Weights of a small transformer language model: 2 heads of 64.
Each number is 128 + 32 x the weight over its row's rms, rounded and kept within 0 to 255. Layers, rows and columns count from 0. Numbers have three digits each. The size before them is the row's rms in percent of the matrix's.

# up: layer 2 MLP up, 256x128, rms 0.139, rows 167-191, columns 0-127
# down: layer 2 MLP down (transposed), 256x128, rms 0.1, rows 167-190, columns 0-127
up167 098:126130066190128117145158142179061129101120134162096138167172096086174113121145128134055164149113143107128171121179207144151150086146094116115168150177174111146153117080083106138097119120116106159118127128165154113182169054151116120126199101082188146154113128086138099075084103153067107172087128139114077127165103127175171119137092152177148104125090171110124150139152150143094142122131
down167 092:169070139155154079036160114131066104142139152116142120082118151126152098122156111092109096156098180119134169098119115131110143101179112091165080139150163168121170132130158148134109158029080118072123061097183104121080121094108101132146128178094147159151064140114102177142065144134123085131095107132149106121154124128110056144119106107139122129144100161106089177159166143124113096194112
up168 101:135149101088050169169138166153143141113085163099126194146096142164134153088158110177094096115125087084090152122128159174118116051097134128130100161141183110161122145127119119085134137157172110160166169124147135118084161067112155088116129157112142125167074130074105084095155162155086140124067129116144121176092081147134136089116147114119161098178074089114129064095120060088149087121078
down168 111:133135142091056131110194140117159171115159087104112161069137124111064072177066133088146106179162113123053130113182091118117158089135128106143100113158180132147119112119145118174087143100069194114144156158141129119130163142083122158152145141077166108085075129171112169135091090186138109149129080176152122076136113080153134126131141129171171150097131147203126140109097114083113111159113
up169 102:155101166078146134110154088135109114069137125169104149215116083089140125125205151110151101111142049128089138149102148128128153145110126158115127165107156102093134122095119020127102071118189144067107145109096160144122171166113141186137153082111168098118098137059179110088110152128119119105111124141160180135156186143158117138116118135167101169141186122168153107120144173112168160125085
down169 100:105099106097099153104106113132154112154091133109070151132150080125186136143145063131149183086122125106125173128080156111129148214141185130149143136143121138175116175100164080142126167129178107166161108155114117160106123120132127124197152147117145174114140045102135139163157208091230110132164193103089134130101108125152132135184167159075119165110105158106073112147115140114125096103121
up170 107:125120167058144106147148103155082165046183095119123136139143116127153186164118114179136092170130092068164158056083117134128110140131072128132144187116169123135095131093161121122145116084123205124084129146097128111121083083098136151101153124149152100102117143099104110147136146084153126176137120135129092081168043133142191175128112132174135147127134198107140148104193083149136102140183
down170 106:113133181080079130191189167137129103088154173097145120113151096169149139128095131132169113071106124093141100162113098193073192084152128116084214122120135099093116156100101134120136143156118148090124124108159130099200103124086129154130119150103150106147122092094123117174098149136078169068202130142119062102188113127162075168111111157127136088124124118110094170107168166142120095118073
up171 109:129118090036121162102159189080123147108105180119168125041102163080097100076122153125174165119131101094121113142087161101139099113179105167086110166077193095167120122122135110099135151155160156149165115110163136122117142137123099121185146114132133148116183110089127095123167137212152139167143145133139094081166132167162132126090135201149092141134142155101142080131139130134116220161118
down171 110:097098126135177132111094133166187071100091193112153127159186152131150143137073126101109103106127113089153121112146164104098127171117157122118127067181193133163157162150197147093082113102132080124090119093127091082098115127156185135094155146121047153106086156177061156094100135065118147132115131153109121093155153104184157117081105094121076102135093135149181104128116100111120148171170
up172 100:139140132079145148131170090131143106216129175075119055157117173109091125045104126123133142128118093144120152103117144131176128152123146073163126147151129149186161123115104086116145143108151128154112130146174150059086134089135152169172150156144122135116140153129103121140178142141224083043079141117126163109098146130161194125091063150136099115140145146109162148101143184142139127091060
down172 095:151100119168112145169146180093095166118121103157085113141135188145183157147097126146184096156101144124158126069140134112144175177163188083121101116117167120201151182095149123167154145097122122103132098071082064112161102140102153120158102089105116117114145123156152193114156121159114144151152107176186065162164148114166145193164109130106071077099123172171105167089125130113081132163132
up173 092:123140141206124161172104132090131100158150160119117148133164063153168109119137083035119125171143105069183162173086130142152186167050171090145104114106137157102122129089137116139157101123112121122143176138081133110124119139088141098107155139177110128115108125136134090034118137057080171131141179151128110126096104123139121120134113148141078074155167130130161103108204143129140123065171
down173 101:153152147085118114096133144131128150101128138110092115088135127106113092075120149160100124144182157089104134165107186062125175110100126129121122129118150114168192138137088154155141161122167086127074081134154103223150112126145114117122063144083081162159127170122184107154138159196106121138108134149154139150074131134050099140180204044165098165147141109136066132157166151154119125120098
up174 106:139132127117048088173105161118116149107125138133111120120200125120171185180165160157125109121108114128147136081134131176175131108127064112112145119117145129156147123099105143130157099063222129103092119119121087095137172156156140107119165128170129092128050107092098102064113120080098102176121078136089142091209139148106175190111116127177136090117133176113095183128136184164135150147143
down174 112:122144126095097119142175181109131139086181106152154120084100123151100153119123096147124138102099157125128104118120065138117199150122109096154139108164188075119141122157114098090138133098196089172096095148186151145178140178084130143182133181091101158107113140115104167124112103117097143188152113208098182155165149108143103216094166113135152161116134150113185091115148188124086094134073
up175 095:161159126064087081153082161110134140146207158134154083152102141156115116128157135033119086156136084148147147131114122141182133140106155122134058097171124084167115131113115115116118155069070118114148118126122120149153087128141096140174144182128089168059155110167152140145111169155133150172137129088126129091131178100081155063141136110083082171173161148122166119137142131150176059144067
down175 090:188186087067162068164105142120110127147123125096168126115122181143186137113167137079101136143136091144160133128134104127150101146123156159127109104077116060161156065131118125123154166151196098145059108064118105146133152124105089167122127170062093138130155097099128162104141052139103100095134152092076144145104093118151138189093185073103097155176134135187145109147144133102119142132186
up176 101:131066131102129058150177062184134096103157137099061151114133154130208130130108111120080110129134179109132126117072057114154151128092151142159121127148152084132151168151177106132147146141118110075113134155093132023129079124181133156093124120143154100103164179147111107138177179091166139110153125111136158090086105112078129135139137181091112125126161080160106163151086186139165102112142
down176 091:133113193184173172112134099137156171212139138169127088150105156133095064154105110095115171155120053124134131182129173151126117174148121117179123117139135140098111172125134169132091142083086113125103143072118089122132119163120183121165139099148167162137083134089133135110115054148106132132157134128103145170112097096037118129132126089194121066108159120161149108086190167094079134158129
up177 095:120124107122126157089130094151138143143109133112112098062176175128114086150156125106164119066144128177062104057110136203134162094111144129132128124112149139114159101128151118076101188153071160112191206138104185059119155137106093137132130117103129118133099135079138151138136187084116115115107129095151145139040156194107080132129176169105097161095131107190108084096120128090123172139140
down177 089:145088194105106202123135158164097184125106046187131134103138113172126143115049102059129081148094114156103084090133163060129048142119122144101113107104158073118104159116182178130143153119092149157129150114093077149176103115138098148141137130138105128142159124147100114140141092075145137132155134154116119072104112177113161130129164131144151093078106113142160144105157186060120098180115
up178 100:150128135131113182050126143085148147106135081112129163132109110123141145209167149119110199168146169143156153150201183105132145102112099163106075165142130093129054151090124133047075119137159110074105165078134157172140072168105142199139135096110106163078122134169119093125106137161096077134129126185150109172091126118124107115110135089118165170098145155150108128139087119126147157120077
down178 082:147144158064142150118151106171181151121128163101147165100129152167147101158144083075122186129180127111119148126167112117107109150194192117128097117093098163080113202128174106112062112172123070151125109106086114167195097096126152116165066128096139132114200117128128169154097077119139128186122135170163121094161102106160155149131076109184094124148083144148098173152164090109116167132131
up179 086:104077164129128168178118164082174090134104135107097105142139144161149109116139155156103133071126137076122128144117143147118116110167200118110134180131107167135195112087124108179159139141124116111123114118195116114061130095117199179075199177102138091153162063100098105094117163118165116159099170108149131077141165160083132157143123138184102102119133132131148134186202127114145151050110
down179 105:142157124081135144126081136091151129133165123184117114133118134094092106097182125095134086115105085087091129084154139115125094158166107112155136166095098131133158192152145127106166127121099155119148146142138051172138046082109148113128154102057084126130101138188094100144109093195141123123112085160102114126109162132098108082225058159110114081087116174120123131188129168167137092183126
up180 103:196122098089094117118083102133164146131137161125132164159173123190105153133138175074104153145124117134095171149138197133120187110122182098121063172090161161146099137196098166144134165123158155142138160152125099093197149123136102084097140134020096119143097080126143105118166087157148118129154115118145106138076104133130182137144158097073115107141187117144158070131109119089087092094104
down180 104:152159142127149102095108225104147102114134146144137092147121169106102115121095125065119079139071113068066159122146131149098141101178138139092113136083054134120066106188057131131092131110098115170125143158158090170124170130123040123088128089152107158105081111106148181115136088136189134145123123114109130125148162155103089088104128119093123060123126062153104150126133143155114106133057
up181 092:086066142101083146128112071152141149098162169147200154172168136195155189095174079104117120137125116052146144102141119146117177134114128138127096061139087139115150086132075192118155087067151085138116172147140094084110135101122127161154148150141168150159126116095139133134099123110125208187160135157116157091145120149139092110138162137173164131144170097130155118072204132130125163165157
down181 096:142155082134071176129090127137125132142165168112143114178151117148090099104122109077142161111181133110099152162117126119102139094126162112164069085129085076156073132077118162127150131088170107149096197121080126108150123091130089148155078106103134105166110137108137126134185094059180061107112162145076133145135148135099085151108124148093148105062073075198139128137150149078072074108116
up182 094:141097183123135092097137132069163143129125123134102098151130079176130072123075141075145159184069175138157141100075116154109145129142131164117156116126194147152144126128061090146152127199117172152145109152085144106116119144158081062110122096163110139140179154168100137102137116132114137055119168075114118110073101164105110165116085163059059081146098144096119089171156144144164118169129
down182 083:110159091130170156082140118140174120115108125127105169114111110088130084109175109179104124162112130099149107123112136073104170178074114083094106117135120085145090157129196177071175133085099050139164096136155123185115143180145111123093161100084102112132157130124090116135219102158145110165098076159082150115158122108079157133098153132096112099134169139117117123099168184094055139117070
up183 108:177117132133172193200115163113081149161114090142072130144154128172134100117125113163133097127158174159115143103208159122147138161060110101165102133054135075154136158153114137080160114140126179156129131100135132106073146097127179152104164126163124099108114102070102079078135131157068106164091166143095180116117115115115123152141113159167170110108132103066174090143155161111083085084172
down183 101:059162143095144152107110100099142167112165104112185145206140135067103065171076148146151142123159086078152149100089091129127162128156043094162094133174161129096133163143116161146115076075127144174111100173188124179085165113143098146154113087129140191084109130133150091153150141158142117168144095156126142123174154129125089054146084136119139067135128066140123132096146125134102151143135
up184 089:146061145147133139151122140151200114184081164132073134104121137135179109100134138167183117131112115142100124077130133106147131140069099107140114037081136171190147142182081171138161154137108136089080147142107109119082107128135128110127127128124161071177176139152164092101136158110052133167179159138095101128097097086099068126146132151086137073116139157068095154115138095122143060158146
down184 092:117117132139156119089087119161147134097124145129112175072162126077070074180128145140121134107123116157161170133163128163080129122099138158138154160182093093104101191147120128100127115138130143207144095080145097142151157176049154160182134144091078090082130106111079109144059152115154131143127139116102127135119135115116132099138139133149197151138138163149097143134056146195045168067076
up185 085:144133093082119097149162148171130116029102147096149152153133114153148165116182141170121127136123116168135089149173107094102110059130112134143153142106095121128108177044116086139077126162141130088089092126118157106094127119145122156125146114127147156171091128207127070118188163088089129128086176112130111151126074121163119100063115122117190110113111051078160127133163186151067125156128
down185 071:201130127180152177142118072176125143151153123144102119113100067192136107135124142087086081168167119130109139144120208179155079133156091121154081085139144115119111156140200163154096178115101154158126177122088091136085116083130176149124077128128168105128098137136132163147061127141145163158085151118137075143104143107085149085128103142130059139067114072175109144117182117134159129161124
up186 093:134099120133081168188126191145189163122183099106099165120135127148196109156130097093120147173094160085106102120087095159139108113184113144104157115152163127161096122115088166147156105118142096093135141137107082134043127120113111134160143165163149151162156087198171074042134136113066136147049150092122115150208145118127093166120161092144153111107150130159086121105141162132148098131123
down186 089:161138132095075143166153130102123085195142121112160125150140124124144114109110061156111103128134056137124065129156116101108135147138120166100079157192110144160073135084155097165169107099129093058167104159127093169164112109089119112135115153094156159093127096139146139115219109141183129126158116106099111148083111153095117187143142067138167104083187150156142150159222089084110126104129
up187 111:108125153090159116184172106201139119126144134122165143104085118122122116084085151144101138138076138113166127091120181154083087103108179100159147084092119157167140177113098140095167049105085111131077117130140165113089095088120086102181217174094179154128122094137123080093148142196097120190119163105106120084124104098123117157106153179146125102164129110164104142120197168107148126115150
down187 096:140113121139119101107158094166127080110127155088123157124134165068128173157122141087149146144108128140118226130136116166082070086224081119165118163104120073192126173116089107099160085089135108130103161152135113072125162108115131112195174129105121199117098155151094100108108150159100137157125078122100168163115130107090111135098106183068087132144098160171114160146118139100146117077169
up188 111:070119147097072135160140141101111070101086119125085141106129127111169177114153148182133152079101190089100140130143196138136152128076137060126181087154131116166131080146177142146125109126136080081092141163087071069155051140122111155119133139107108119099110094132133096088122170177104087161134146139149171095150110154103171117175085164138133118113110121121184183113132203151118127066120
down188 095:125150135122121077192124175144101191135124165183087120124135150113111190106137108185154129127081154110103165120157072213182151175117123133102121117116134152138165115192139140136133176128118095129086123107097144133163120164133095091102128139090133155064108145147113113092160117100110159184154146175128155179160115123176171169092112093092109132164139205164131096097196164092063092159130
up189 101:098118109145091152081100120065137091112065056119140109131161163165133099155122172120132095120082145175129120069097057123087133131153127134169145145090116146153197101079148143080110160133152095109082164096099110134147155137102140130118116148192148071138116148109156106152138164087084101081147167111117204152130137104131143173145131055165095116137145089090158198148182125105099159141184
down189 103:104147175089110144100164066104119133133151113157166161148115063106149122124129176127158128147093113195145141148158146150120049109088145138223121156164144109129158117161174102181183194132127131104181133135115111161158143207120073113115163102124073106078100077180145063153126115102106155124117091132107112180170158153201170109132139133156152178126130147126105124138114146107124180134111
up190 113:075108047167100142105134117099091160106183125121197187115091162131136141149150119119172156123170154159132171125060139123150172134140106172151131140123097065065132070114092170095150133130115163095127160090118162158189162064136129140119142125103118076100105141131099081077081171080131115144126118181118138095077191176104165110087132155137153104137185133157107128106110115118125166104076
down190 112:192145167125145142127143082147164134116162146168107197126091086199199169090170109177165071150110159103184170121128157146127102165092112137151139104115145137167150121152024128114113155112114132110136099108129162145111083085119060115129153168101157066124181120130120112142196138132102172132129131146102140106125147151102135167107176100167186147156114140155115144114190135094117051123127
up191 088:141123093123141076157168185100116175139145139068110094161078037171125096154159106124098094137173120081164125145106065173140134131100133094151146139089133133134078129151166115145142099140132050139151097152110129096121159110135105104155136129077188126158146082146096134116135140126098138151112144126096049091140100091237139088108156148082116142192136138102159128181159094145115161144075